config.toml
norm = "layernorm"
parallel_block = true
beta1 = 0.95
Each number is 500 + 25 x the weight over the matrix's rms, rounded and kept within 0 to 999. Layers, rows and columns count from 0. Numbers have three digits each.

# layer 7 MLP down, 192x768, rms 0.118, rows 0-108, columns 512-639
507482507507503532517508510467560516489474483475540557500479501496496508503516509440498490508538524519515508472493513481531470450563488472483477505520492522528483534586516538493495537514526528493499464477510520498493489480481509488545503477511458476479478488542524555513448505494466461528472515483524499446526529484480476471522509475467481481494507496529476504517549471491516501484490
482492469434502529477476494504519464450518504514475475527514511516494495506525484508513511492529519509500530501494485532511486552480521489469502498495485501518522540508466487521491484510554499535484495508501519554476470477516515504496529526472518485509491499551477548494485487498456512503482452498515537542516525461464510497506505465458472511571492500470514535509517469480520494485454
504497530474496498510492469549507504504477473514477509503521493487484521500547517515535482464481519503529438512476513471479506493504496509537512518463475471524502518462504498500482540523463508483510497506502474462524482466488491524527523479561491501458471507472516506504566480464511514488522508530529487542484518508477501488462503473510537490525493500507475455519539509475443484470517
479506529518524513550475518488496475504479451438511522522534480493523503500501510527470578516484507508496488532510477468491528499468475504521482497486443447488536490496518534539496509512471443490485493488486537476522507473488553495480528502445482523467516481486483531519513543500526494509529531493507492490532472519543407511511499523505508509562507502532513540496457447501452512500523
480486506507497509460528507514529469496524519494499488544508510521487488521498547480458503504493464491523508459526499503480480493479493486505502484474488499481455481499539490467493529489498519496512485520474532475528523518499509509489514473467548524513491506491458512506500520516529531500498472499489495456489471466495477527476494476489456551504456513509557507507540445520478531468500
466522539484511500478514503461508469492441519492521495513532469499461540477539479462522480567499485455509572493465503483456481503486505491455480539481522492504527512511520513488523519577498508490470511513505493504516494496474489458498470567529430458490487480547522503525520503527478464534460497478475484488515532496539535521461479476467464548519498522513471471507489535503499537543503
483488515457492485476533471521512491471537441545488521545530491499522512454506513538469469512489490524499500475487490475516455512510516512488528494452484479520510514494521434492522446502499482514518491500489497502487538474466488499543443490498505501479508498508444488506525446506487534494493512507514471495531547510493550505503527543480449520488480495481504496494522516510468516522505
520471476549474429562489486515501509495537520505461496446492541525531480481497467540492487508501536459517488506457517475528498512471510460480529483524464511475512512495489511466521496524506462517470504467460522510548521528498521496523510451487489517483551475501499465442560477522485517490516511511496534528499497503487459529481563503493502469481511523488518477494507542487506492492504
475517521505528502529502484511441510552529511524489461491499462493475461491506507514492493522483494499473501528494479466506513488500495488486481467482496498507500509514487536539519520508481475500537494507487470495475501514505485514543496469477498469483465519457490505531508495449488516498493516470495486458535539527541469465479510471479529502525524468503547468520474460526485495493498
544509512466491485511497536500523501500484512479470503523494492452531522496504487443489539507491487514505471502470502496543497549455464541490483482470503539468487495506515537537494487499491488539521463527494469496496493476526470501483506453489503530515514477479512479495517538507489511509480490495484528551519479528498489534517493498497469532498518527476483538453510476520533472495461
531453480489461496530531542529490495511512501506508502491529429513471528477523487522520462506508513489529497561498512508487502485495526478486458504495507495485527432515497484505510519488502520494492493498506533488462468529503490530567481508480477483457496482466475517539485503516506496473486527528515507496486478511526507485472500466503505502486550540487473489486516508508463495493523
552524516470493485493494488513481460489537445480547487494514499533448497506503499556533490508520485512481517547504491543501492502555448501492505524511513478506494504514510480532488487564521487523515515537498501495496481528515507490500485469506481465481454479515509527477469491491480498475465477486508511480517493490457529502501518512489487514517485494485471520478467509519515510536507
473448521501486508483543534527462535483505492484497587518486529525507510502475509534512480496485467460533447476475533469531525470467442536453474513524500510520471517497487498501510471496484482542494518497501476537487553482511503462537539511543512520487495522526480495492522512497537462507468514461470484550508469549497510548519487507511540514483518501520521552539480434507502477549502
497497530476503499498493517529516488494481516513522535511511494482489498489516502499500492506487557523514488515491496472518486520494516525471532484533476485501495499497450510454488530501491518529493440495519497519474484489486491506499479520502489449515489475477493483513504496524498472489513497480484483497486514501509491500525488485528500510503501522530514462479475445511480450491491
475506463492526505482479546484502548556537501494518503477537537516471512512477492511572518521505467452582519497519501500483488537513479433524518541486505494522522487485484485460498539495490481493503507510473539497482496502464497517500482482543543539478474508540499514475517505491434509476494443541530547499493509489524534496534500542449490517525462500539512551463497521511537493475507
492486479462498510502508507529495492445486497507456457476508507538484533515543459532505493509492575532460475527498483454506508479497473470512477497519500521491471489487504457508492545490496508488502481528562470488499492467503527543524500486494478481524530510483523453513506518488512541512486429524516494495500495518545469508495504540514510505457480504499481465530536490529541516512464
488514538500448546508539520501492497478510542547540529489521488524515500493536525516534476543513487468513513479511499484495488509522550491526474526519509520505503494501471520465461532554539503506485500480498568474501517505512456505521515495518488500459505506520515565472540500506500524541496493498502477498491499507530520486455494442527474484533505485500491505489520548508425508460474
537503525518508526509505531499500494507489476510505449491435493511508491479492530518519399472489513514499509535464478489468497472472459488498499500528504495503499511482495480529520522524479504498529481549475519474517473545472513505507480496517465455522498491469497520532502483527491517446488536503506483503473493468554478508495497491558497560513479466541515499472532509470470481517529
485499486528487512475489486521504528502516510503503491484486478482522497491493469446545515503471448482535482499495536484505532514516520496490499522485496564470505494509461507505528529523486508509523497459511484536483480503517527521541517505513488515538499492491489480488497480477498490470477530482531489448484563497491495515494485546518504489494484475501514500492497497460461470483498
510509488483522517521502529493507518495516482550482488486461464495506523524541521500486500478501514480494504516464461484476484553487472500581506497444447499490492524518478515504483470510496484450502525483491481494467510512515498484477496478459472458508518483504498524536551508471509528518480493474496527491460525520485482524490517498492496499526524495484539494499507503490524476474455
499518508464527500503498507468482517531530505568505503514431505487466495495438521552523486508520487529504506490487483503498458529519480494536554484549460469480525512512526504514491544474518528482503497507508473513470508493495532543517496510518474517516479486464489496480547485480537528442492496496465484511473462511532521525464538504515508524544541494509518495560518540505528477479452
520499502509493523488480549512574553502527477519475473544504495501505465538453487512474492502469504470556518521558531494469524484481493537520488501519521514512528482473492551477481487511504508488521464492489506483447497458484509494497545510502516504496492545439456469509503485519533475536501495522548532527518453477526506503529500491520524492522513476526494517515495465519502469532465
504479505466497492497517487464546528480471487463507494478498482483493528504501488491520485480442524497473531484505505511496481529494516490502493505505490554511552534506505509489502518514544504478513528521479490510500450455434502501490533519508497535450497536461526512500485479510494506518492458463504464492510463488502467515501533530508529496502514505494502455441470512483517477492495
513543490477532489486529513536504496441510503510507514505511522499485449518522504523474535420486478512513500467511473463495516513494458532477484481507497512510523484458507448507507547535508476505488488485527495507500548501498504485532519500459472478508520451487492513477473517497498514541507463496490441532472530495518536524498530513524521480478519516489510484473443471462516444511482
503548516497519490481513523506484512514518486491516471522520518523503504484531533489509475510509520492493507545507525499490497534470527489521494499471511524480549509533486504518527544471479504499485554510494544524530489497513455508517486467493466507492505434492486467495501507514497471497512489493466500461489529476507500525501502466545477485468464484509473514574527459513497445519523
460463503510520487496487499513497493521460458490459520509489489490518495453436491485480467515502515537505475528456467542509529513514476490471515499551477491494492500487504505479509485491478468563488515511510447526483499519469505527541528520478482503499487515487532495499543480456523526525447409472508517487514461452508502494490483472513489535540472461525515499471487509501547469510544
455483488465468503459501530503493510507477517516475507496501493495487481489508489530506505470537504483520473492512472498518440500482520519494496464508483517491500523442452491488526502534515493441480461500504483528519468515441519513476482489449488492538505543485492489494463466488468500502543512509513518516470477461477477492460523468480497516454472540493481522571518500502502490482492
489511515538552526441535504498495508492521499512499445499495497515524458537498531537495484490502483493476519505501529468498488515506529542518488509473506456456529493487500509487527468472454489483542523499508486502481525439477517492517471460533517512507509511443538552484553521534514523450509523564497508475477512525492469503518497536523510509537492488512499466468508527490485515517472
498459505500515497535514533504513470444520527489521509515417511503510494504476519504500513542490545488514489552483507536519498481473486442536529462514537476488550529525465522498520524476502488487499483548529494523508492514491529578542509535555480496477477509539470528543542476445537471546482506496539492499543539526503519502452520533487489547520523492536493458484547513487487491483517
504575503558495507504504513478534538497499519493488516485492485555497504465488501500483487506475469503490473492528528487495470539514512518511498482525503487520518513514489520504506480503507494477474503531495476460513521505499500519539510515544474521448475477509481528491498497494512509446489472503528510506481491461527499505513494514493517465503534561558474445544508508536493508490492
513537460513469437487516522516483497524506544517492530508518546445475499511448550466497521502483523491512507504502538494473475493488486508551514494503525453430527537503525475481499494535492490485556543462491518530476512538478529564496492495502516530512527503509488432462498464481523519534478530553511514535511501531513509499489477460507483549508491496575502483489500486507529503479495
515461526535500477522485493458537504486486477490505503546498456551486473484517475548511529541531530455473502510481518521487524499508507477488520519486492522525527540488549490528520494532500516494520455543517469507466524497517509501503517509501511514473491506488493514530480497537527500520532474499473518467529505503455480556474489523489556515562463489529520497490490516536508536506501
504544511476503485504485534476501513495492505512513529493523492537496525497488513481442468489492505457515513501486475518519499508492487533468479461526518485511461486532490499513495501520524522461505545490510520492507499497519461516480511532468514487499482511488526451509519511498535519506460460483459485489535494481490468492453466517508496526481518493501525476525489469484471449533502
493527443540510506510526480508511520534517504518483498477491561503506506531519518482484467528536524492509512582477564503483539515495504444508486502486496531457478489484517499501488495551463491514498475489515524517488505516537474551483485501477511553462533530503512472478476510459473474497520503449491514496476464479477507515476488516524480516458474455495511484515492529493488512457484
492491475505484521484485456462470532487524534491530531495496516480503465533510483519502467518488474483515524473533482499562511500514498490438532515543464522442489491485477500452501488468495512551493494476544450505531503490524544471496465502531446498531534488505495513474490450490488491499509510497490503463493531518495499457497505547498530497531509528508521440521453456508452488499536
509507493462548518531487523511542490495528491471516467497518502478487502479488515442447549522484516554507478498521518460485533511520531528481506516521466480483494490500500510485489507499479490472511505495514500476490479535500481482439519494519487508546461454475514490448492443472501436486502506474523505501504503537471454489497468508448501555507521473501497505499514439512470541529468
542472516493417453510474534443515492505463522531503478500457505505525494552505505468495514468492521503550503484556504496517484494524508490487507514449512506488533528524528476540515551479500500503530464510495541499493497521522513522502526569506490470458470493486498492489506502550484507494522530484522485528525483497445523501505472477506479466474526521522474471477497518483464505515510
509514519500496507442495500472524473474509515468501447529531489500509541531503449517492500507473472474438536539485498516571527456484446440521498523524502527501544567492489518508514465469552467482502532496453461544448496525504512514469514508492457480514472486548481523510514474502518529490487490496510514495501490536500482491470499483498495500517449467511491488484514475497487506521521
513472472472528460466489535540536469545515510549511481496491509452497543519503510516501518444503440480554489532475505451509515521515490492500519476472519468505544479517528554449486520485466504512504502475503509467494485556540513503556511497513511489490489501480500475482529489477490490507520557519503508499454485504492472514516492521526475500497515480540511462452508547500460551477494
529483486479557553464506491459490521490537500516510532488517446526524494489487511505512514462441448513508473531484503450496496436517497542496458475482494500500526499482510546472477529516505524537492524531496515503506502523522499485489428477537443482508471506499490538564505553462483479487498567476504517493528513514531525530454528531512515528490505483496535507503500507525491518486462
489517481539507499470505482509454517488492521514505513462506527463489520458501507489495538454494492525515514482462523562496482496497519501530484468514517482500521471525486503507513487523498468461558505529466510463489538466538499502496496513523507508528472512509486545472462510530524524453478518521504474498516508482477502514459478522491515481478543454553468467478523482571496512539479
500497498508479505484535529508479476455473468544477551548493528506470500505469532499502500475556472453513529506487495425475489531445500505506519503536461479504504496521510502509461487487504520498440539508478532490550552541521493474491539503464517501482551514486521495507511520518482550544511527515489459562554529488549465483496531523529434470501497506460468515533519500545498492458453
497529541502488523476483526505559497458482498429465495479513500473454528518470518509499469504530519492480534473483479570516513499523506496518521448489485511499489482478497510501477458519462496515512505441538466498484499492498535496500510501465534537494430514491489471489479495464449522489476497497510507519491485449555470522460482536499526474503507525552469541515536495477587527588520
498528496535491424529520504482450537494500459537517504549501481529514508457501463510531477494507448533477492469522495510517532447478475493504544457501467510532539504490529473449485467537485518564514493510491484514515495499507510554495517483488506482523524434531520498493529490475504465469504496448485467466473504542511513500559518507478497477454481517490454500488520468504500527498508
492463478477473556488527517476480525484502516520446488472490509479551482483487497502497490463504465487544527531467456520549530531500482505493483548539496538489521516437481507499514496498490541508512537520522510476501529518499502511461486513512472526501524498526480497516515486486491485477510456498464476488500559479487502484485463524494484459471489490524469467551459533500520493502529
501508476515517510516466481450536468509484507494496501529474515497488468524508501492505510541501492508496459523522483509506499540487485505496518494470524509478495483456459496506462475472515510546497494478541528533493483461492473490481521464477462509480489480503516507458531515492482503473476504505512555528478449467482494469544504493470499517494503478538520512509475489497502479460516
534520489488504460489468515534500537492511519510467524521534464533478503464493549489525479513511506496468527493507520467458484525526493568447488504534486457502503536528469493453483522491455520532520512534504515508486530514497510509473486497506520481491519475534501497540484530516490525507492502531510512505469496496499482490479470490479534520531461505528496508499514479528517490488534
529524520501423490462452517477476502513544502494496509511484504489514502515484487526489483486513544489508503559550467474489496507525479509513485492508479495489515501505491451467488490473498515490485490516535608528471489482475507535500487502484486522495512499494526525496484522481566537486477483502514517515499465475441440491437496475423506478475483553492511491473507540489534488487580
522463499539459493500503511509464496525508497494500458474470492483527493474493478502463572521523512548522503523510480521495464521511517488494511457522496540484501566509469498513538518507492519494488553533496515451503461502501525468489516495540479554486516534508505487495513487447458492523505519510516511481510468540506530485506498539494470462493476502488482516484490543513501516509463
529522508492480464483497476510500515503494521537461482509516488482515466527498508485477502506501497543505525523454446510536527501496531513542520561479501494510479484472406534518520517423452491517502462522478495502539499533511505524534501479571474496445473470495471520503488523526459456484498545474503528493498494508498523507498504516478507520506494448526516506484455456484523473504480
487500486476550477460447544500468524493490480506518483478549529549504528447517493517484499517484489513488499462549508496540528503479506488487487494488497467503522511502485494501500548443502490541502541549479521480508448501497478537551446463541481502466505471549481521492490501529487530486491493519478498480526484506527512494500524487494488494494491464512518523512499485498489509517481
473486517501475498525486532537496525511494508545457465541534516490485522480467488482478487471512471504493484527511520491510514496476503529499495460490530510498501536530489503503524507488495474495454475484504487479523540534500510482524523503511491485502532532548469479500512491499522503514529493510518499514475551540484533503527489536488509489564495476467493489528517525531537497500513
479523474495521495472489492476533501546527499482480500448542506506497509482477454489476488476509517482515509501521515491509537503506499480470489513474495487519467530496518522488505505492472524517477501514483514470488517513517498497486547473517478515498487515532529480459522427501514483471482507504497542485508447506479444510485490504482513440519477522511473499494471535455515494473508
468492512505504512532509454522504496514545488535533436492500475521481518536472482478496491494499491484490515542473483507459496501489520509518458530503444488520524518480512498503525487462509519498527493479539473501519480520533526531523438493508507478497510494522471489543512483486492519507528530493517487504498492439505546565459474499532500507535528495541519517505496489504488506496477
517526548539512493530541541524476499502490486522500477483488499507531497525514513510561550527506462526473490491549499499497489498485500524496524483465498487503469454526483506503520517485518469488463495485456462506540481474519524481489454533495519483505494487509470499502506506521460485535509545523509542502518473525497504556457500511534543523501495490519522457545521434494481484502500
502524501473515497474512500493491501539510504501490513488503523517462480519534542506454480482510548469485517483446528492519519521564520491539502520486464527508503462477546448463490457496537477519484475487538474501487488526520507505498477463534477498499518532502497571488499554479492543532475501501517514497485530455514476541475510487548497483482562489452491533489506493496486500498529
483500476531468488505534514498507484510457471516467519530448510481458464455496515499502505491448480502515509511483489512473504469481509505537483547521513534516516496478504495475423484481505525450502499548518512499464491469501530491544473498536514539506478496503508509495492460507521478498483481515503475494502495554495497513473431480497493488521488502511516475484514470479503461575479
473490510501509495496512517502543511514522476498477507522490515531436528496487501470469551543503499510521501518457520483492499480522503513527499537494469495533473513502478495546443465481507525504459496463480488509518456511463448508492498500523506513516481487517539539549495481530499518549506538515520453483481513490516502485510501504490458482504482495535449522481466522510469460488502
488505535500511519508483530469520484482515490530523508510504503496526488466475509504480523507521522537514506502519512458474520502517475523509521509493533500477469508467498513489512476488516519504488485530475522501478458502512517490533517481470516502494515477459491454517488478516523465505476548470500488530492507543493487488484504481546511539478536503495542509536486487496477492502479
534497446510525520474488472528438493538582444474532489504529510498514486523494557509473463492483459537471525522483495473481511460481512509481487517539468439485512512503468485508490502471460491497502526502479506545511472509494476500464488527466526504501490514481503503515497535523515495488500469477494494503515527526495541507509459511492521451500437584531522501521471466507483480504516
466459518541486523527530487470505517512504498498552510487490491453466536507469499525492488526544499468519506539490511509505502457466486564476496443505474531489490477509491524513470464503492517513504504511504505569519507474464491481482536505495467482493524484511495483459535469495511506491486471455539508507508526461475528503488520489504479551499521479529483504503548490480502487506523
513483458491438449545501500478531539472543480503491497510500461520500485491551519528498461505504497497529482468517457483531507506504470510483495524502519477529501502505522521519530585462488494529500445517486516490481499486453485492486503503484531528474481486529487551489514548497477473511512536517496504511474476481503508498515494475517479461469485499476517489533479458500499507543479
514457500519491499514516497525541510442509476529494457539481468500511496511518511523551491513513466507463517478542549509487498476484487511506489481501442540505514526468536546483488480477502481503521509535492516500470522498512526522531493510502531535493484496521479494466525525474459525434519496500497454521546497535502544509498506495486518477523518523485433524524572506525500483470485
496481491495481519501504436477497493483504471463498491501510490492470497488474521532487532494493515481495457451497493503503492511531497506482534486495477479514569509538490438475492452526530505512513494472488497496511512516468489533446482499527476485508520496502510463477484461486537484518511538520487484525488482467474518481493511496525470462503519533507537495514502501510500519538487
501551490518469462539531513439507483480529537447503511517476477509519491511537519469527481487505512541495501546480507501532479510494544550487491471481487453470511516484484505530472511509513493475494541443462526467505475502508486521486478538463483525504512490484551496521499503514524530471500500522513506507526525509480505576471502526501488487434537509530489477493512503493521477456507
522504507467488523508502516537498522499549514487538526458502463505538475491485508491477490495506527507494502468518495566499486503493506465523468495516524507476528511517489528488495467474508500437525476490518467472526481536484526457421513517479528474516479499500525497473485499494541548549495479495560503526471446455487518490501528495487477487501507471514493453496468474478493518495510
505502549546519477485552498485475482525566511489499475523484501480513513556535542513504508509516524535509492489508518528500527524491520451506480478550526464534479475467452486494537510497529513511489498498483496492538495461515473516491547495539540510542549538533467541469453538472555502521540485487518467488424541514522477429486540523450451481503483504521492493509505481463495510521488
548516515511507556516493497501493423508515507479541455532419510507527530524484491479491498523464500508465437540481504490489514489500542521485498553504496489498548454456430495473493502496541446510455485478480457483489523449497512511485519475536496496500495555498491502521484493489506479465510540483515477502513520524459518503471477481509501502523489452479510525517513463509499490503488
474525487560474517497501503516482496442459484524475505466500523479524502496492533507476507498529496489516502467516502546476529520483505499469474499481493504511472494479512538471479536492533506529493515503470513497503474494513477492496474458535499525488473489501483502530536551510495540477494517498488478476501507539462501480469514525488470519524571481463518528475513534505522485498462
471543480497524466511493514507504508540487445514489507485547438458556536535530463494531495499478508493501536485510525457524505477502525469487503492502519515526431523480484505502509489529466501542488511508494483519481515472478516501484540496488503493534520538521446483519521503493476475498475515471505487495491471497492449477512521499505507424516517486497488523466496502486484458490485
486527516522489493508512505491487494480518497492514491514505474508519446481481547516497488527507508501499483509504486515468490568476516492522571504450500547507510506505496488474512542466458477498504509462479449484516501503513536501488523539518518546535519507528523534516510514492492454495487473504503521469492493480492513485505470557476483473476501513484493459481502552520499497445445
515504521508511487496482495464511472536495505504518521468482474502470484556460505490483483563471507507522453495466501511493502526446480506512520476544488496512512485498455510501535513493505500485474491438509541489513485508563468474498507553450516456487533484497510489494475516492540458498490464473493475472501513491520500499489464508496506441504529524516525556479502533524506523478537
493486483550490518492496506529474480506515476460522544492507513506486512528493493537500471518495506497484488476503527502486492478522543487459514486516539532504462488513484503505506512500479491518482495541518479461492491496483501531519493493510495495483509470530498463519494477490529519493486504446496456483525537471468474525514503518504495507496468495520523525505472532504437503521492
467486499501514488517490515478506477460496486498482458487538475527518532491531500494486470479507479467503515457501497502497503487454494551457533494473509497489521528487539501518467495513467515513482500470523527551478462505535482527440546489531471531520476506463510481539494519548557509542489510480509549536493509471520429512485499506530500466495495483489525521465505550514501504472560
510464507485445546461440485466485507460536493509482491466530501478507547481472496489520499477493533524460527543559512453501498499550485492462476478502498460538521524527477529509509512504477473508551457468515521518528501486464509465509445487470500541523501530521524479474515509485516530484505513492504542526489483500464458498514491491484498470519497524528462466480520510536488546506516
500524493498445520478536512513519506500465530516480455520519530501484488526490517523500498500511461509490469517521466456526496499479497501499534457496476538482468528473507455451499466479516503496495524505569512512511494467502510471516454515442482444507514504514480450487500513479538535491524521445504502468512486560501529460494476472491505524504474511503484526536463481490499476490503
537470509490450469480522514473517498525521519487474514496506481496489527478505445549491501531491520449491469523487486510530487541506508463434447482498497491478512474485483562478460511494523493515507509509508523535489495472489510495509476477503481522531481481479479527532514492558470497490526472499499538504496499519516507488490485521492433458541506463509524504485499517542525491480463
475510495513479488529532502500476493500544507504500479558575510511529513459519475498472503477504531528448504474521511507473463502502524489493501474464486510504495515503496492518492468416489513535533521527493504556503513487481525503525524543501494510473515486532518521499479501494508496485507490473488508511509509522507529476502481504472486504505505540485520538471508528492512512491497
524488537542491538428530507525480497484498544509499488477499502479483507503479496492530470542521504508514464534480492482476513494511500435498555483484537511476549456476477511480452516496493487532497529516506530516509542545495459545493422495498521509506454489566484510491495518479498505452469536538489497519489536483559524509495548479447512501525479505522517512456524488510419483517491
474500496435512540507504494504538530525439511528502465471475474496493491512515484483507487507532496473515487525525521542479501466474441501501469507518489481446486518525475535472511431480526502516533496463509541489512521500514479526477480513474481541521471524470509562494461516519498460526497463513467515518466550522508514543495523459474488469528513497515466499483494539458487502520513
490533484515525494474485479490456529529499482482505494526520468548523494483514486520528521466494510512497483505479547524542491500479501489487508481489510550499503464534499483492517484459490517483479440495510499516492508492515478544512481487474511498491507518515522552457488506525478503509484472518500513466493491461526488497510528451434528509492519536484503488554532524503532522433541
510525508479524501503501500505468497516474519495499484461517509449519465528495473497499530479560490515519516512495504561514445527466459474518459459471548481501513521472494524511487503454523484500544516534477510526484501527485538511499493493495486541479502531502492529511483461507497514479509472513475481479481464545500566486484529513527490453483492486450498477516532512496511478493509
529522468473515493521489486475474477504470486451518441488531516465476483498489502489481469457482507511471441549532485497522493473518514479540507490495522487519523484446438484469533494487505473459502507493509505508459507489483511533527466491516459499529514484535539509480488530524519521488519511498508533551496466479541509466451511521545488487497483507519500512486521509463551516495562
502526475478497507517482504516465492470462496491524506523549513465526545516504479469490536533522552480487487462499511502492516523492511518526470504537473467550499541518533504527491487591481538485470478493465481474476481505481475511541497511489473503526507488504426503516530493512530460487523527500530473512528495497515503498537495511529482516540511437491494498490487487493495520480506
498518508496507495503518475508506500498520446468490505492492486514528504496525526491521540506523505522487496528507513491480515512493514517485511510463499517532490497503453480529504509477490522512548459514510531509508520455476504477525492502528500532542513489477513509524513473482503493472516516447527499491467476483501539514539486528492526513497462522435477544537475520495445523527506
563506491486449475504506521541558516529506507504451543490489514528510534504513509477481506518516522514501460532506521540497448518526484535514479476498500518482468523508482522514499485524536497467519521500521485526501516498569535456479473538479489489536537498465494487485500500484467465503524524496488530498530488439537481528533531492524498462505502504515526529522508535452476488483490
460525503465531494502503515526508490498543469503485500531502518528438545492504513489535477521473495463526514445535464499495510526475537472536520522478505454526482479521487468513498503485472515482481455524509485529497470457529502503506516474521479483496466482537466497505528534504536479512487503538506481485510460503475482493479466473501490511530486527500527480509495522488514502504498
539453517477469507510462496494491509518466504468521525474488507496530544483478534445505517536515472497521499477535463501512531500499517504505511535500504480485491462520509475536473511538519508515493504507507470493499475501520463513485470489502480533523479493458525478448500503506485529470499465519541510534481559471487502512498508522485517461503479470492517466495516503512503506491483
511504467514508450458480514491482499520523545503538535504475459504494496500484552451506455510496523553476465471496496465510476503492497486521534520484496516486513510527485522522498500505509529555508496485502529528506515474501470463480490459482525467503491505519505491469475492484509507481528520504482502530489534496482503510485475489505503471497511487505509514508461515477517510481480
493495492530503458502489554517502516536487521497462482510486526489518496483567504478508439467503515537485484500456501537507526487551486518505482479511476490490524511499456492529526522507442462484533517513478480474513494474496532535508530507515513507580482524542534503497530473508529510506524485521504497496485511484527503479533513551564461460451500520497490470471492460478512504537501
485514475482530474512499480504516482486501505513531488516488483529538465491498494505502526496468504506505462485543507477508519485514551518494487469514567542472483488494493527525520517471535507494484477503544517477457519526494481498484521507503486503480490511500468465477470492487545456523547507515479513477459501531516513482520486490492541547446523500508500528516485543497486516506513
487518524511491493496505503509519529463514511504459477538521496516458497498493486523507544557491504470494461557496474506488500474492480516504498532468482503509455524492498527542543525509509482485493490468538498513494498505499518456519483564523460487507489484539487484468488468506477476514532475521511499514514514466507515507510509496526489497519568513497514502480485490478517506495517
491463490484484536512494466525521512497567496474478511471513492523532469554492515495516526495518493473539478499482518489488479501521472482496515528550518475506500456480508513464485516512561506498508517503531491502503507477471520487488504446506490502473523487482484489455478499447492490508525495463476531557484521539533506508508454500445521498514542497481541520498486502498509501519539
503489487490490478495490496505508545546493516490477526507475493500539457496536472531517452490510519486488496485499517534514488494524515522509510512510530477479485473473469570475469531467523486538464485496505485506446444515490498517538474477495522475516507469535498502500496477489470482506524488499473506509496508507503522549514471504473481549529527489499504510463494501500476549512531
500506519510524534471532494524465538528488476485458480501507545447492520516499483504461553521499541513495469514484494487503497479495501477483495493529513470500483535530529488482514507481492538502514470494503528539496489524487513521488523459492487457481512572536525480454492427546494450491473491506531507524502516496515511524500499501482436520527525530502504494545483460466503470526520
488472551489514525497526476489498503521502521487498504503499521531477492508463514500545562495492491487507519479515515497495532541478526433497546528458488485502506501489520477485480491478492464551481493490479518466505516502520519493552503520490487542518544539512510510510515510515521508531503546517526531503480535497508512488530499506478451520493471494470533529513482508487508455494554
459523523540497522494538533471444514560469470512569503486496509468507494542486533516464497525448475478500495481470555476478489513516575525507527498493472538515514496453497499478496505507536513478507477513507510562480467491476492483516500470543471516499478532497513512489503540480518457522524461480464513542549496501484514518553511549540535498505500517524457541533510517498483487493504
511463517484527498493505512534497468482536493507489453460519519483488503496530516493513489474521470485491508494461493471488497481480485514500487523489538485485463470514495519561522533487500528529535483518493521497541505490508464533484466524492462465506487512451499511505478489492505493500454505524485535498502497482527556491523475521499501483478530495491476527528518470479523499519463
524486442508503490562490480494576507472521487528479509497471497537454512497516504494470492497505464525477509477515480497513523515474471506467502469505499497478499529488472498517455448486500473517500467511514504466506519523528457479566531490500507540497467485497477530493493451483501525486497511510437465503519488516496527550526532494526523482543496570502515504475515514471463522524463
471501436494445470494505491495474477537486540504500511523510498488511515519474499524499537501481508464496499531553474447462483503449510521492505518449476468539527496514542474520500490501523516445512527533536556501491454468432487492509466512505511520522505529477466491486553512501509480529491495523495510532522550538503517488435533473505520501461533486502498534505514473500518496500500
517478459481511470535514526488519463507518491532511500491483494538501497484474479508479416470515480468535494534484513490501506491498467507528541514488475488549534527525444527523517518475491516520471499517476519510517504497507470491490483454502526551526527482501484487487476516513482524527464497532498521528481498505474486502472469416461518518455470489519454498483520445540494517493512
531491502513505492504481511497470469481473464479493488481456500508492526498510540500505466481458504481515528497508486538495535498509516503499493506502476487533497550518439477467500496505474466498471507485493483491506455526545504506509523498452534495490549506508553475505509516508491537510541484465502528493500494516499511485473477518479498502491524479493446533490457475500525541485513
500517503521511479494497494478487501488595485503481516530508491486492477496512476526499484516520521481471442534506492503484481489505491495469446511468469526495529504472539482519493482477481531500528524505530504543519509492495456468498478515505490514480467515505503481470497456487494500490478473522507469502518487503492484446549513502479494464471529484449461512511527505484510528533473
490527536453510496531484517485512507491479485496468498513478527520504467511515539497454501484519497507490526482548476534462531512463529503521508479485523512540519499482510524499534503529513519475498523488516497491521455512518459476469497493446519512484491530473571520456471508485523487508524496536459477534490459471509438475509488463511506514505517507464487527481461560517487521467491
501497470497514496491480492480505569472469493492535460504437498472463484472532518502487478485546510525510561516512492534503483499505481525501515522506499549500512499493538496536499490470510493498484485493468442480461521476497536498483522464552487469516480547510483484494510458492502497502498485519498504475512447489512479496475541465507460472526499523522511493493488517517487485496507
453471491514488497517519527485495462505487508483480509472469501538504497490499506500451520531492547528537519503498514513493546496473501548533489472482482478472538482537507462502492502525506499509505500468460514514490536465514485498510426480522487498501481547519517549501508506518523523497488483496514504537550502453499544510487476533509464512509470555474509483495523515469497502453538
483491504491473492496469515478503481494468519512526502549462504503487511512463513485505557531478559505478524505476476494513497462522517462510496444486497528499480521482490475486490494492494473485516493494492480524543525521529526521475477475492519523507503496448518483524498535483446504475510489444490511527514518531505530539494528481532504479523509496443542529499531538564500507478493
510546483523482539498502479485494508516553487482523471476505549474491513487487470500533494475521514528469472492521531496479477495492551513502550504485524552506472504560521561506523502490497504471501494504516512507491481484480500465488499556466549498529491505529521520463472509520498518508494486501510500476473573481506519530504502500512468533525512512474473479503493494482513487542515
487476490498525483551505486462509514473459513524471505495452523504457451513487485480489503510547452491525514501503518508500518459519507501471530527504521507503525516526517487504548522526496477449514491492486514530471492477534466538507530518504476520478449522501499530545530460482514491502480495515460484516499541498467509514480492527494490513485516492520497425474467504471483501500486